Each number is 128 + 24 x the weight over its row's rms, rounded and kept within 0 to 255. Layers, rows and columns count from 0. Numbers have three digits each. The size before them is the row's rms in percent of the matrix's.

# layer 9 MLP up, 704x256, rms 0.116, rows 338-409, columns 0-63
104:099121105123103130120132152165076151141098113139105145119161122123094143135149120135138083119125150134138134095140172129100127140117151124176161146122079143128121114105136146142112184092123185
105:134135120136112111124152129127122116120136158118132135100136142116171152123129186136153118136165114117148114172160173115155130127132139085142131133155134059111123147139137124108165090152098115
095:167125126155170121077090143099127132137118106124145123122096187082110106130147132103123097133117142146112104123073138100113139110138143149137121114108120095096131163136147145115091154125102146
100:096144124134100131115140103134129124123136123123144174129130107085105147114136159119097106133143135139155175107090079151101151160117119135134134116115115098146100128174138109171126163133181128
104:130123091158139154152127141154149164143163106092152088166144126116123144147122123108141133142125107105128153156063024119128119119137144091125124125127162158130152097121148144150137139131101093
087:173130153125097108125140144153179147188142186118094132150119119151124122129118135170135138141133076140088084119108124135144112138156091126109181136163162102123119139168117095151094130141174146
103:123170136138161144156077148160130142127114083137117143126124096115107109176101151170133124146107111118108136050157160150119134169109109092171119119111128116101146096098101129149140147134119137
091:128120126093141139128115136168133140118147171113123115095123129112106151084102128134110125110113103068150162122136115151118094169166100128132112139093107106101139148159111112145143098152151184
095:147116095118114157146097120120143151107136097153116103097126135149132120113097088117085084100112089122100119169164169132125181135100112126088108118146109132151129100120146142098096162114111155
099:114137112111120088105143151113136131116113118110110117107099140134134145142112118139149135165124124089105101125121174123111191143119131144133162099139138130113137124143111148104130178112104191
098:147111169148079133189090147126145136134127147127139108136130134128134122162094149118106139131140152096089164090158100110169091122154083131115151107110188142105103086131115133125140138090127128
096:110112142120130151162128147111100088144149169117137156115138119144130071156125136187156132168127116146122101154148159157134178174112112130133161098095100131153096112119139110105109130141160140
106:121166158077106087143137121131152106160127161160143147148123149112154148115126128094079154091131097115133102105148123150105103122133109112156122109133124152176145105108139114085094181109108149
116:165143158099117141112120130161120112127096159133154147114111160121169107170151139110158084143139108148168146148155169163086112124125157093118111100124128116139148133146102121129181090079088109
096:094134150094145117089162147148181126110095127122127079171140129168135137160129080122102105179138182106155130130143105180158126142103142174136108161182098165125137165186147098106116103100087062
104:158129105129134132162121122156120137162133159135143142133131116102149120119123102119143114149129118096151164138109105107136139129159109126138177163184122135116131080111139121128126126108139117
106:148138121176116112140111108181142114109142132138123115125151092166164123142128094152147108147121162132098144120163099121087109167106144119137083104151099092161091079130144145076154141088130109
103:177095098104140151116136104119149138093184089135176135124091133109139160116112122112082124101141186112143105122141116131124142110123151151164135109120174108138121147135151131151113121094114162
101:142098119121098143125117108120146168177130154142132175117130149168099164160099088103160141138099144150135099158126106121103134135172107097152121181114125083139135118180110110165126164118137101
104:141126130129163152128124112148101173122099142110135141126147124076076121112113148171119117117173090127067129119109112159138119118140133167111108098124133125154154114106118100104141140135158169
100:151112146100155104150107119158177146095157149073135140102124130140144077158187148126114146156103103121144165122119138141145102124138121166113161107133140112131141114166168076143109093152090083
099:101134110122143108136097122106111103117115117124144114121101153140133097109137134143097121141140150140140102120132147122109112133096114124161116182132146143101131089126115123139119177139119111
101:107119143145143111125104156107165163146146137145105164121139172106135128113137128153123175116142141148120129155121173165141105142088084125102089116128077126177106140101114071123088136089083121
103:150158091141129112121133154182086113119072148134127152091101154129127134137125089120141135117176155125151133163099126102117127111143152133150140135093105150104118168109136161112115090129125157
101:128134154125150149136112091099129163118133144144124110115143105130108170132146131159108140118158152104155120163088139133118127130129125129108140178082137154100112083147073126111118138156119136
101:137109119161148181091120148116135113152097145118121128113109115118121157118126136126098113144159166129114172124131115144136119084138126128137160147132146148142083145131174139117097165167107126
094:126102119123125130137128108111126134114105131123095099123126111112138126087151154117136152099138132123117165139121112158174137166140127132159160160115140103125157109153087128116115131179179092
101:147124137116168105152131123148141155133099146119147104153162092105123189089182144109113141130121105139144106132129132167165124118135141151126157122121131083092132141097126113145140171184144082
100:127167117124128134152088100134152110119081106129108118126062149176143132088141107161085135150123131110139123125141140144107169146141167137138118107117147149123141158116152113127133124160123158
101:107115174161083111135114113111146105115103159176142186170144138156143141154115120114149120079122125144117125074168144151129095155093114132091159148139141121116146136130104196109101119115073120
102:110118146138124109084128126119110143144161171131156112180118138106113135124149163173125155098151085154110099114165187122102131093068088094148194129100141130121208126107134132158082106148157109
101:143095114138078146137102091163130116129149160109134108159109152124107122171132143144105181124109112150141141160106124114144139147111132157133142116120140098107136144095143135123184173146135146
103:125149127146136138154143112111136075136149132150125107132139099112146120099104104107102087137150130113104128097115171147133133126108149126097169177100132191171139083134144116153113121105140121
110:107152142138144102131151160150118134100106155111109148119116149130130116089149110149180131119070136120114111110143130108128132124124113114131184161098126096076125150083121090094134102125143115
094:170165127107158146111159146143089123093117104098107115096167163111123140122150121097120159138100142125120116109066134135091131120106085113135142138170131115176052117133133145113108138163142141
101:104137107131128099163151109121130142133122098128111122084137132139121126090134104080132087100064112123092137115115116115120157137102145137138115094149123116141123125100130124154131088175123115
092:180115180113104079114118125110164154114138129135073126131123107124113087166146092124155148118117170128110146104103091119144092137153143114145150152152145101106096169119140156144129154110111147
098:123130098107136089120130173104056146128113130130144114104141141113134138126118076137127123127114136157136132120106075105096109109110112141160115110117116128137173102118060128145157101136156133
102:183155155094146137111091113152108138164134084087103125117135118120125119121138124140103153123155128142108086100144141098090110101088153144103160124111138179108126100131104123117169097130095133
099:105089098148123143139132145184150182130136147167127149130152101100104098133151125134080180112170132147167151161130145079102100124148174097118146111097102159117122146161118083127178096136140110
103:123153114119175177097118102075105121174095107137159128133142109113127138142129128128116136127128129117132080101133127122106136135104142127064169095141127120169104150136164135117120098132101121
100:155128141112117049109155119100139119088129125130132119117130122160107145175116098127110132113093167101125107105151153129153110151151168134098170102096096081083159121095117152121157137156110097
104:087100130166108138110091171149133149104091091128108140112118161120118086124179145153145118098126087126123154131129090119121140127104163153128168135123082149149132175092088112104156114090144140
100:162076138146180127091128106147144139111107175118135123110142100147138130118150097152152110119139112151111139127099119113104112117095112116136122123159105130133141111115143176117176145125097155
100:107121136141116101106152122107124132132149110098111152147140147104148126149124133119149151124149155119177130106057139181152141118098148136154125130114124158146140145149099135123141114174125150
084:145101145127166125131096122149117133079147137107153128160113106150133129133105110057110138144118128152109157131105104127151077133166145142161104134129130170130130105110166157170150151146148127
093:118131144114157098142076132156121176091135091159109163129130196122104148092113101185092164150128156105106099107127132108166099138140135161159128147126143137156128110110144137098072117145086187
099:139127125100102099148162117148124118184102099115102097113174089106156107119178135127143124134125114125123169119089144142103130117096130131128127133130137071116136134124148132118133111130130103
094:121099113106110135128132142112110103114131108113072136140099135135150100146144168146159131088162144137113141164140124141110093200131111118139112175168153106131155115137154163145114108115176125
110:102113144162070112139128096149146120100116111138114119109098148170099117123156138126149162108150177115161150117169097090059109184131118117103132133105138116160098109116136161153087125102178126
108:120086126095137132160139160115129099144141114129144113152109118139067120146119187131118139147126144134108142102144157095155122101126116051165135161170120166111132134121105120121153144134137126
098:130111138149106143081091103064093124116131148080122091144127161135115079108168136144125155162198096129135126135109082131102160115118148158157087092093142117131127143121128143172165131148127141
095:102078130097169151127119115152164135114181093139127104093134148143173143104130102121139132140149133096087147091169151130149111094141120127096105161089147126111155145088125122139140136135146116
101:144144142067086134183147134133080120153159099135157102143135138135117143137128092110125116136150126146120172147141146135168130130161155099121128125132142104158155149106123104133128136133119096
104:109128135096125113109127124130120147095101121146165123118162110135108108092127139132129156070113149062160102089122130126137098157087167161120112123119139138138125168134153094080106126150120122
099:125122144097150123111073100113110159109079118140145137137117203159114176127133119114142122148124123129130120167090115148147079130135148152133128147117113075119102121154135159127136122099074149
105:165119135138138145126091072116131112109124144100139133116172157115124169112146156109127144125128135090105099105099117119133134141133113156142117110107115121113111150142130115131158156105153070
105:099137129135155128087136130114104166127145135090132174142065081098126123072127141129137158141118133140105165161149111114134141129147187125145158140097134109124087144183102108148147116091128111
096:133126112116120128102124126128113119139113091120149127195183134135106106157130169113115150130153131149116069129135130159101139145147142114146127174176115170124144122126121116128143157161118085
103:144150120155133090152130099135144134094113118119114113112097138137136132104119138147105123101120125135142146084119185089125115095116121114114094192153138126100120115117178135126139153124117109
101:149105109124146130157140149160100181115113089100116181153132117103145135081146112141098119116113125146165139087152113148147145128110087148148114164155092130154138108148117103094152163128130192
098:122086149126160123125153121134135108151124115128106157091109185092152100094092078120121181116119133106142158131085144102103126132118156092169102114118112097066141103167108122151131137133100127
105:158139126119147097119113127139126118096152158157133142139122169130104170121086144085092127110120099118085166175112135152131143107204118151148131131133134097105156069112136140136120153104152144
103:144174156151116139142120162139107082115121112135146134143105095118089111143117120082136146121115157124165146135094144177093165094170150148090083132128111114131159153114117102118071148145109125
097:169144143142137123111131135129145146129140087124116136143161162087164160104119157102168112119163141146114125115129118134138127144158095141116117154115157125118153113120098078107129145117159145
101:113157103131124158110153142098116107114127117120135106123154099163169122129164153118140091160128122129110136127182114123121169108098134132114094129100134155121171162112099093142118126194151134
094:118111125115151124162096149112116151124149123148135158140160102129152138151110173105163136117117153100176133141112128039158124132113124098095124152135143137144113104145140116129130147149114129
100:145125118114144102148161098151154125111116111132124126118112163169142131085114136137206163150195110120090111117130138137148164097133149111178131137092148103106148083124144142152111118161111149
104:163129132151135133142138122112181122077103173105137117151117093127152139150172105113099133144161167094120149108149126170146119128136129157161129122141153137122129116163133140160113100159164109
094:146145170127166110170116130138114149114104090111118128081139132126123165110117100124167122094149161117109189114089100110129133154126147162107125128193152138129128144144089144153132164101122165
103:140111135134145095137108120134143121160127140088129108122142108140136138122095115108154138090155130112117112116132149120110133118114123126110181122141174134133126128149145157153144124102107101
096:129103116142176126145156125127104152118170121104118190092116123115150118126171129100121134120118134079135111120080130118129181152096173139120142148099115144161123174148115185154074102075129153
# layer 9 MLP down (transposed), 704x256, rms 0.0661, rows 338-408, columns 0-63
105:163127155140132110119095148127117107131114111117136180127111162080114131123141142100154119149126113167087154110119123170155095131072139123113119145134105121138139096114107130141115136118100170
100:137125128128135147107114146137141135134139166116118148132135129122114140130084146172141128167135154152150110127145135103155112095132078117138131150110108104119114123155125106148180128155109112
093:179149117121149093109132104096134125101135097140115128124165134114124129183143105087178189149123130126100114160139106151127168117165157169144145138136106077129105131111153134138104161119103111
097:160137113113119124099138133095075078111102109151107178130120108159167151145139145139173137117144131111133129152134144179121089144152136177104127123192140143154110143152151114100162115120139108
102:098127129122129117105148089159162179135133156130142075208074107093179171130171126118142153118106124121125131099141141151138133125092154128169128162128119178112120131110145123117138109095117123
105:130097133110109079146154123126135122155116140081135149164146107161132173126139084106161102153123139115120139131135148101110168111157092119132151110129170106116169175150096126184108168121155138
104:134104119119144074134141139125084117150124076111125132100104138081139111153125182146143119108112123153081149119130091135152175124126116078116192161145103108106119108118134122158127145097146129
091:131181111103139152104157120122146128126130117178154139147153158140102108125157138173158160122133115161126183123167092151159117104137155087135124179133092106122136076095095086107138123170117118
092:096118177147090113153168102141154148091131150146137150136166148151135121111124174133112139142183117146157147105124133157108114114087118128123123177138141127128138126120134164110131146134096108
095:064135128084116120106123113108121100160115132147092105118170157144142183115135099126133097104146150115164150121145089129126151157149136128144101167106087144133131137096102151140157120139147121
108:133127118125189102178125105127074123170119157147143142114133145144151120104136099158123142131092135082106133134075137123174106102130088086131137127164147112123150109157111134128116112105167101
100:120091128113122126119110133087180101213095103135100152131092123156137143142170150147139142154106128124130128120167117110108112125115151136118096178103170139112114108154129096102098137117171143
106:112089158137142148126143141133168070095133152119134112125137130169125122158135150119104109115116151138118131111119154111087163127105138147133152152172112098108133105143141121125121109154113103
100:145122099158157111099071131132107169173144114167123078152156131123112139062137103151157130130152102119137150150075138109126114139115102120118113144161098113133122146154120156147145097177154156
101:139143147115151125153107114154152089126149117147153161125159170137128149122147155059154086108141133118089141132097131170141108141133132106087123112162140104141168114172150177119159115105144149
103:152116148138132149118116136115144114164120127119151169120130146095097094153113125139106123153120116131142149130143127099077072141166104112130171103124131119177110120114148132113117125122109102
103:124141169115164171080139118104139152095115139067140135137112142137104082139144155159133174173121159121184140115129118135155113112113138150100147119183129131125137141129148132163133117099150115
106:132132110126099152142136136110107092147113124132101137095069120116109073119114090107136117156134107142097119081105161102161102095138145121132151060062098105139111142146120157138114098152181163
101:157109122133154126162122115101089098123093151147152148112107156098150103140134133119135099136059115124142136131124080077164162184143109121138127171114172120120123134124119136162122147161147118
098:103108079140113085117133127129119123185145090194066118099097100127144120128151151110124157104160122128113126087093147109144123116127112151125127167146162123181130125135173114137094150145139135
095:200112101122134159093095151130102138092120157146156107119145104185120100104136123121136150129158110124107140120091151133162146103119131121126154104163143148147129151146147095105102165171146116
095:145116149123187148158075158113113101070109137111176119135166134093172129103118116151119135114090162098145098051108126103132147142133123085102145115149154131136142103120145146139136137107141142
102:120108220126131140173142113136106123127148082105122155140105150135105163090111117115129125096113125112179137158174151091111095162142116108115122132102159108139144098078160147153151112124123137
092:104137107116065152121126144122149095175160147167148106194126130125120104145143127132101134153126131144109156127171096108083141120120124149115086115134129136149121128130100123137131133117146127
102:180168141148153102143117152104113114110124112140180159128100137097130118135119128154143132157146110135139112142139126156095124126108123101167161147151152136120096112120081139142130106122123118
103:123137131100146161110142127119109118139114116151128131105158123137146142119132189109104137141137123126097142138075151147133112136149121138150124144122150113147108167120139100139113138090121167
098:082148109102195159101104137135149131147141122147170124094131141066129156123087088159156160139118112163173102139187090090115127118125156102107107136125091136138130125098138120125090102154115087
098:173111082105162117109125052134142161123123125153159090141110141137150082148155131114086129117131128154144128141132161131140118119118130122145140099112144110145109099165121146115153139126084165
103:140150145129127139116092136136091146138089073141133137100055110151115139113146144155136123101119153088083099058153105136194134130140109151043136142109114125160087107186123120123116100129173087
103:120143141196098099100134114081125178153141151161105136129127106089104113087094087141140160116149159041171147124100121165134147102145113135148157151115126136152128153121100151161136108119155150
097:154116082109134127075129163114138062098129136148140158141152126156114156126112148121169113136125118126094082104139115187104120144148144167152130142162152108161160126131162088113115118112158132
102:136121124117123128133119112157153089119117138076143146140142083113142127156174119138087144126150122105137099132117085111153081143082089107140133161140119138115141150090107160104136138110153112
099:094105151121156138151149139125118139155089124142060147144167151134120117112169128066147141125118080135125143148120123145125108157131064141103138177145150139131096089125191117151124100091110136
101:128125122195146077127136091115159116159120157163164103139139163190103112113130135146128116163129116127143117137126147086139111101118138139124145152124132128128122119124115124116149123122121132
089:158127149120121131189180117154153138124129119159139117103102115125138136107144143114125084122119156135102095119136142135071119096160092079087114116080150083125102147083127113132107152110098135
100:081095144132120143111150138144119126089137152124106123134152160130160140120152141129122117066144110153147084127111113123100110103117140117123101144095122134096147134142098102151124141156115134
101:131131148140090128117115101144169147146088095123098120115121131127133121128134133110130116150132162097134134096095156120134172129123149129103113123142192148126154098130137184142108126089137119
100:178165173110176134125116078113142151100131131099126122072183114110132106118129126105107106117159147065132154141112122130142170143090101128128132112140127148128097077120089129126156118132103116
101:123167118117110122159068100156176129148119126134113108142120132152110096140075095136105099137133137108130119111124139141123131097152148116087137162180131145168122149136117121115143119123150151
100:138106132108127112149176107136109152117168126104146128113163142156136153109133138099122135144122131093135129119139150116151134081127125148139163137112120119127168118062122139102119175131090080
099:160119158085151135081153123141119157136130124086127129133162135130126096119070142158144123094091121139131157134113157125124109155147112080101128149158170161159174148156138156121106195123078124
096:179116133135127119114095135119124142135106069117106077164140160123119072147126187081080105118102115082100138102163149099070124101097150152103128120130125119140107168143125108161112072104124118
102:128107149115099090166109137141183155140136091130122063163129155176137161142107160168155115135133139128097132127108109135146147102122122143128095139130126128129126114130092100105110120160108143
105:110136128145139144133171096150069085098133139116127165184139134091151144157151096139112096142112091132154146142156162133169128131121123171175146103123195117111139102097156115153128107143102134
101:155102131098142125097106145138137109160131120085098141133110148110178128108181155110171115153122130136128135176094130125115127125139155132169118125163102085152153141122121138122113123156109121
099:150121083160156103123131131142112137136174115100167095175109128116118134172131134106112113179145152148116111154134085122135114105122095099149121124150158146170141127107103192116140100120103117
099:171152150103141123166124134148170114124140132133102125155161145132137128128090116138115095119094133147096112114115127174106157131157154108124108146165120134129138103136108107120117088103103078
098:152127095082115129174123112150126142134090123155110074120136095136142083081117111140120114180135136120108167112164123073116107130099139129098133150157130108114134132155126137097144084150167124
101:145110124121147132160155148171147124121121137118144136163115124147115089140129125134165101132086128103115097118137140146073131108158141161197103108148110127127150114148136111134101144103107134
105:122139140167132131115148112102132118136108159142129162167131136150146075106151129155143090142069155083144138125144106117087083097098140155128090160095153096094135124101111112159104093108107137
110:161116139099126150154115128127136160130097126151170115201131143166126144132110159116150122132108141138153159101129177131116115089111104121107115169176122138109141134116101099121126123151119110
100:117116158147102141115118130123105094079151120082145120184094143082120142151168147121133098113143137146110117151118147130092119112124167136160103136084155148174176149127093130161121142140111122
095:167147134120133097116142153116130191104116122146166114123106120143090093116135087108147129142101153158143115118119126155137135119104132161166104094169137114102089144115118094110161150141103146
099:110112148104126144110110109144126117162120147128104126077180145141076139166136146136116132136120150108142141124122106108119096133156135111148135157107108128131126110168136119165146129145141144
104:111111162127124130104144128087127120094136126126097160149150125168109122101114090126124127155135121114085124127128134108146213136126102099105126121097139158108124139117125112176126092109140117
099:140126154141128111125139159115092116150165106140096084147129161097128132123139160149116128148126143186104115108140101149143162167143133148138136119093147138144105147076152158155176126099163145
101:136100131103104152146145076136177166113152105139126093144124132134167137143102138116128104113176111133140138144134134121105072125132099161094102131131097131116150135128137141158119152157135085
097:118122148137151100096091126128166101163129142156129115138115128122145119120126122146112146138134139123157119156151104103127150094138168123123097149081103130111089129123133165156110113126128130
099:110111124140111091131153120167125124110121143177109122164103125115141075122157101139129105135165134130183125140076161096177097109132145141105143097158102129116162156083138141120112116097178148
098:111121126082174090142130087130179148148114141135155179104126105152096119136142139126099122217094162118099116128173112127124154103137072107105100140125150107135131110145151137155117119150115124
097:151141141153137109129109125117119139054105142155173089177105150105150139140169126093086137119129124137129140163150128122117136132070110154114127153149101142120137168150143106110067101137111124
100:135134125155167130148158125144133154115157149123130166132076118105124093101101112145142158104139123165148094133125107161132107166133115136164118140143077135143119141115182115127156115142140149
096:104136130139132090161136119133083119093123130137139101151131135155097169083179115062145118111122141118099098105114146169150103129119121145105132128164149141165147120133140122118099094112125104
103:126142143115113130112122131106109113137096133150163101141137145105129104149123134161166142145113158148138112110114111098111164127153174144116107141091085087166174107086104122124112150102120110
097:134117123117142132094124095101091128100132160156155098151114112112150134126100158167135145163139074136145126115092096101124143141115105104122096161150116099125139155160081136138091103126125163
102:127115135147139099172135150123151161141107147099148105128100159087129107128168143146145140095097104131132136115123131150153084121152135119139140092095118128134139100112124143174102101122134057
100:156137156091109141133124162112125144155150104105138103091127133178117125147179122143108149166134111143123149179136095147110126133087157141083128154151117135117150125122178105100092122092111138
097:159105153103100088139145125172114097104139153179143149089086147104170104135171122114148111135128129083146088141106145154156110116115119085173147121134161140076144150119119128118128105126130135
102:110133096131167133103171101134152159145133172145102103143100096088144129092150122157117125096143134135121129159103154165072091150134167140092113140116127136155121128158144127136155113133122159
094:137171145171134158119113131145110117127138143110151115141093102154094115100135130125143148124149155143108112171140180128071144186096162101134079129091142147107157132148121092128123118166135139
105:092150156140109142148113115122148170125084115139138117104147133150137136105121134104129090152121122117121148094126115111100136138137141139114148124163163128162137077124129129144107146140123129
# layer 9 MLP gate, 704x256, rms 0.112, rows 339-409, columns 0-63
098:156132107117122165107122085150133099152143155188153129145122156187128117097156152104144116103144106175141157123120155119132131120144114134176144117196133091109099070141125161081120141105107122
095:135133114095098108109155092135130088127120175149123136095106099176103107139139152164086134155148138114087120157152119096150120110175133130128109158144157117140095087149150110121114092120107091
098:148153109166134125134131085157153120142123138138126174106167159100129126073134134095102115110135118159146137140126142135171129086141144141121106131103149124113116133190156131180174141121103114
103:105115135126067112150112110181136132160122110108111095097142094192128105126139151121151149109165167103126123123127151114159109081112136114130181080167152141098124126106068112122115101142107092
091:107152129101124132114153088120110138138151122127126137141194143178111161096160100099124120119091162122171138095134114139098153101096147106116084137146110159122122151129120132069082118131092150
108:149170114124094094151136102136148097158108130122158124113137112127174112126134130126085134143125159087098109105151114130120123113106133122142160138146165182121122153101150122133109096151110100
095:147152144106139135126113120086087102092136137132145101133090147122132130087134134146155142098121095123106154091110136118129141068106154165155164096125130096091107100121112117146116176125112125
095:127133133170126137098159110103148122125086153178123117143123150122144129118085176086085170154129141141107158134124084115143169119143119129151185121093131098141113149154124138169116164147107095
091:112160148135161114202174106152115154151135160146151088154132133089113102131136116143105130119126138151125125101114120141121156085132081133122147108135154153086097129115075147152170092125176157
099:102097164144125091125125108078161134147106155105138155103126158151137128106126108150162098156106139135125150116121130093119155134130102136115104085143107131082115139127095132079163118153148115
099:089139162103155116168083141146127130105184164060135110082111125145133119129138163102142140096184138140103160119124157096161142099144108126117129120149113130143107125127136158144112107100108129
103:110144103125120133112169140114136157148111123128107131094138090174120138126117121131168089117081103140137148100148150129140119153169119116128179119152150154159083113095128132117083126121134136
108:168124165138133165155095138133132148160131126108121170147074088151122127099177175117156137139129137119142134133129125123129124099145102127174153156114082101145097128145091107114113164178149164
100:160152132098138135136162146053155143090112151155119161089128081168149106120142136115132130130138167137089126119174107132064125155136119142066122148127187173075085146122141119092146187136149114
106:144135128150128135099176149106154131172138144173156134130152140147143140109105136152128103097152088177147120134131112127061089091147093140156152125138145126159136119096130081110159131086170115
100:111135156130124151164137079132155117158142164077149122153115126135147174100111097119119126111111095129124155095127175128113172143104149147169117100120135143095131140160159132140127111135119128
103:119148134144119160151129104108122120121095080119103141144147082116152128146161101153093169117133118117094140131136129117135136126101102125107121143136093126104096150133142098101101158127112105
098:126141145151173107069147090125115119122133080150145134119127137148137088101103139138139130129111122171145157140207116081126181198135104137099123169163130142149104143147124156122111137164106128
105:124150104174090073106131145119124095113133087100135114073153182139184119144163130112141117134069099137112184124119152104115110126128118154094102140147153134113157134112168098124158118112154108
099:124093121108133161149112107105193160113148135142139142156125146133112158106107098155105094139156183140101105152089134105092152125156123130123077135110108162135131109166120146126156150105111138
095:111154127109108106167158126106128128111094091137120136168111131080142087134135109126156085113079176148126125097111128142110145097103102117141121102165122081156110126123116150190147134091174131
096:112123122126118123130115128147113083083105117162125151163168137180117124068139135136101111094098137118108133176103143120153085103134158140137118085156151127122126153196150131136142157128086105
105:108165101146136138099121137112119124175090121137153141108124124184114095107174158146127112147107183172139099112139102083149143141142105131122125152101115139151104100095143067098126126134161089
102:174138081093102100139126075126116123151151103100129103114149117151151104134170129187074129103116156110114089146165127085144110159144121103094112141103119123126122144142102142140191120097090127
102:072126177116134055128099103137140170100148129112130131142158113127153110126137122134166121129151138136127135182133117140112110137135147143119133140185126173134133120166117122106156095123074127
101:126130118070145111181182127155127072150176156131128100130141113117102087089138115136153168124094119125102140115111120127142104131156114145157094098094151107091143101092122138161119102129149159
093:128131070108168105149132100165160119139143143121114134115131135111167117125122154151153126114130154142144141095106159087112154135140146128139106134103132086141128153128152142077162123132110098
103:124142141143095145154156132123137114140112138142121147123159109108114106167113147119114121108114119158087119137164098121099125156115095122093167125070092139103112162097160119140136134094120113
103:139071141125096111165101133114119154135110095165134158102117122126154142102127155140090115156152140126100105126106147167143116129144139177126070112112141121090164142127102071128137118128108143
104:077148128121115136102107141110150126130125128141167163127157189165133174079171129092132118133123127097113115111144161116117086117108151088119116133107111143187122122143134142150123126114145133
098:108102143108147138125094097080108130163098143138118139152092129096124131141102140127127120104129115100149142101168123101128136117146123102143127113134113164101093114111149135118095124118114130
105:122117137090112134154107065121127114151063072115110113145146128128127134126133102125109110066122155126101099139110113110116130138100076129107168139142102142143159143132095089113143124101159125
105:095151110158120133140103106123153107075109140115119148132097127148115092095121150125153148121153140141114106164090130132166140105148131121118155168171129099118138131125109129114111138148141100
094:144177132137132154125093134111128148127102094133147133147111149155131075153136087104142119141149113104152142138143119135154081150110134142140174175148114118144097130130113133118146163162124124
102:142103164108167103105119100138180130157129122106111190136139106107123103112109115114140099102149173134134148138142116113100125149161135119165135148140139060153146140134136140142143103113133119
104:166113131146091151117120121151138125130162143164110101155120146170092134096126101134136111159142129131068110144128132125151120134100116075136080129141090151116154137144119129146128152137167129
105:113088175131087103108102116111154096145150129120088107102153131128142155141118158127156131100162119139092126160133157094124158095197123138109123142133106117152113152092128142115073134134130125
104:122120150136138171133133088153158133136127162165134100115176110146126128089097105089121130116113153163109140110152124112186158131124118171084126144146103118129162151123116129153130080111110143
101:167136114112087106136092110144140132149132119110172114166141141163103158124108140095121130109126106087134123138161138114112092082145082119127082088132128135136167107122147116092107180145120118
103:160135115112089108124124095098103102151108135136090094149117143108155119143139112148153092166113119152095108146124181138111119154107125100115103118109141103098135157107129101141111113134116140
098:161131118109124092114152117112150115133125090140109137125101114152121146187100108127110077150099115146099151130153076158128156121089146125131157136124124115120116145108172111107156125132093115
105:190116105101134096172123162110131098104101110098086108097171114126123115175130082146165116117118131158076115125149085167059079147106132147126113135137116155115114161128099107117142146131108107
099:132138145139099129107155101128094132097121173119058110094149143127152141133102119079106151143126123160168129175174154105111171120118081160142124100127112135102116125097125152117063126113120129
098:138094178144095135137122106147113185147127144110126122186143104124111134103172127153138111165114150143136127134144112093150100108111097127101113160143128142117138141124126108157132160133090119
093:100088115091141102137106120132138136083119143108123167123159109175124134093099156106110147133157122182130159118108111112129104179123131131140137132156085176113107142113108103176093108138152112
098:088186142114102097124105107126142165142148105120111159096143118104127141127121119155129165143110160099138115130117084090099136157138125157148120136134138162116132127103098079113054111155116160
096:162172160126122124115116152115124137109112094164155134141126161121157120114138150112102149137143126149150115134139111184144082141138112164147146105170141127119121132144122085134106109127123136
099:104126143111119160158135121110148097130116163155111115101169146157086120125148100079140100155144117158111148098132112142165135111097113126111145113136086105119151169146107086098132148087156105
112:102122143148136125157123145147177152173128150137110164102112081141100116127120107120063148148154136154135184082108122153134101131130131150091134135163149116110131147109123123142160152127064112
107:106197134163140126097118107153130164083149110145124148143138120146142153116115117079134135157149099144117152142151117098172116125119119119077161112101115103136146141149118120130127150131156143
100:181091111117113146135133112144119139131133122138145128176101130102102149131122135143080151119132135139193125118123090143139116136113105122100137100117156144137151065120136144152103147143117095
095:102117148109135113109168154116139151142124119124136121106166134130113161078144121116158159138087118115125141062121119131134105114114133083135155088124125149134150128125172142092134121121137103
100:119131195083099142136156078120175126112099158136153109132160165143086114093103075157120129131136099139153168117130150192138139098113141128141114113144127168124132146131154144135125142096161125
101:122153175158174155150097103102093133134163119151149128168155152138107191134158160103131107113149157119117156091148147142105131110168114129145119097112106173120167156154108122149177129146198145
103:144138138061119116133182117083186121140101136142085137125102100114135156127094131132099135139091149116145163122133119139138124132134151104088173130130116157144125113140113089182100133122088071
100:100156082096144149107125135110162081105150114169091137122185127146122124105095161141133079125155099118137108172154103091093113163145150118089114106142110137131157142152131138141145099130171137
097:159100113139146164115106123105141087166129105151113125135144138120106138077160117143103060129156161100098116145109120123098168145105138104137123120118102160118129140156132098125138126101133107
092:122145166125096155098132144116148095135131155126083149094101139149104129156123157114083144093121106136137125128156101141142156164136117092109132106113107135098137165141118113138144127143109138
096:151094115093128115145143120135173162080098150111130181121124139114149119134124167146164153123105094088147148119143117125118138145151151151125126142102110106095120124152164096121155139145125126
096:117117139136131164134099123146103162137118085138164171144108120152113117147143117135121161098136150163105129113142134147115124150124110122121111137121111132135155109140093126111152133157132152
102:084142132126121103128115084140141146095093129164155095123159172107129099154139134097103131130083143148127110075154153102127134118101150186144099136130113146135124184125128124117134140129151137
103:081137138128124114111098107141118107133120153144111159170094159146122156115172141136088125102145140110123128118101103147081121090154120134129103091091108131107183143109130107175138132116159135
096:145164090140150095171162139149149075157116129158154127149128154113143109121135149096109125149121133124115098092187136149155142109122090161136131079116180136100128148094158114105084124129126146
096:144119177109085110139108143128152121133131140122124128107102148128149075113123140123134161111151132072140131129078164079114127156115170140158152129172156111131090097111131093129107136153135158
100:137132081095172106165160095144141096125111114141145115137108149176139135143123167110103112125147123128110112123109149123124176175141132175147084138124132142155132133100145145127147088159100112
097:132174151139133128134099142113140103145129082165133153150163138115148143103173140106123111128143101172129128120160113142143136130142082147086122120167149136094138136165120128111109111109138103
101:135101123131107104142148155131145081166155144164126122105126126157117113173148134149080188156119114133151105104117112158175124097105110145118106102149128101086122178083134128146105092120139141
107:085159135137105096072112085131172152118144175145119119132120194131170182113105122125151114096118144116148126080135153107089108129107140129106130149104135098111120120133160092133118123135144152
101:130131096169149103132109113134137098176114115102117108104084119117138104112122112165145100107085104134147087135119142129158114158138146127104124145139144137126160135091115135147129095135119097
096:115122157122085120163170079114115129142116116107157120128145125152121107137102114104115117166112132112128162138134088132148152118133091164123104136119172192146060112144129132149119105132161119
099:143107157093121179139152098150081127138117112146144138186148128151132110172152139119086168132149136161086108084138145110146149092118133129114122157120141140141126138186088149131133077103122151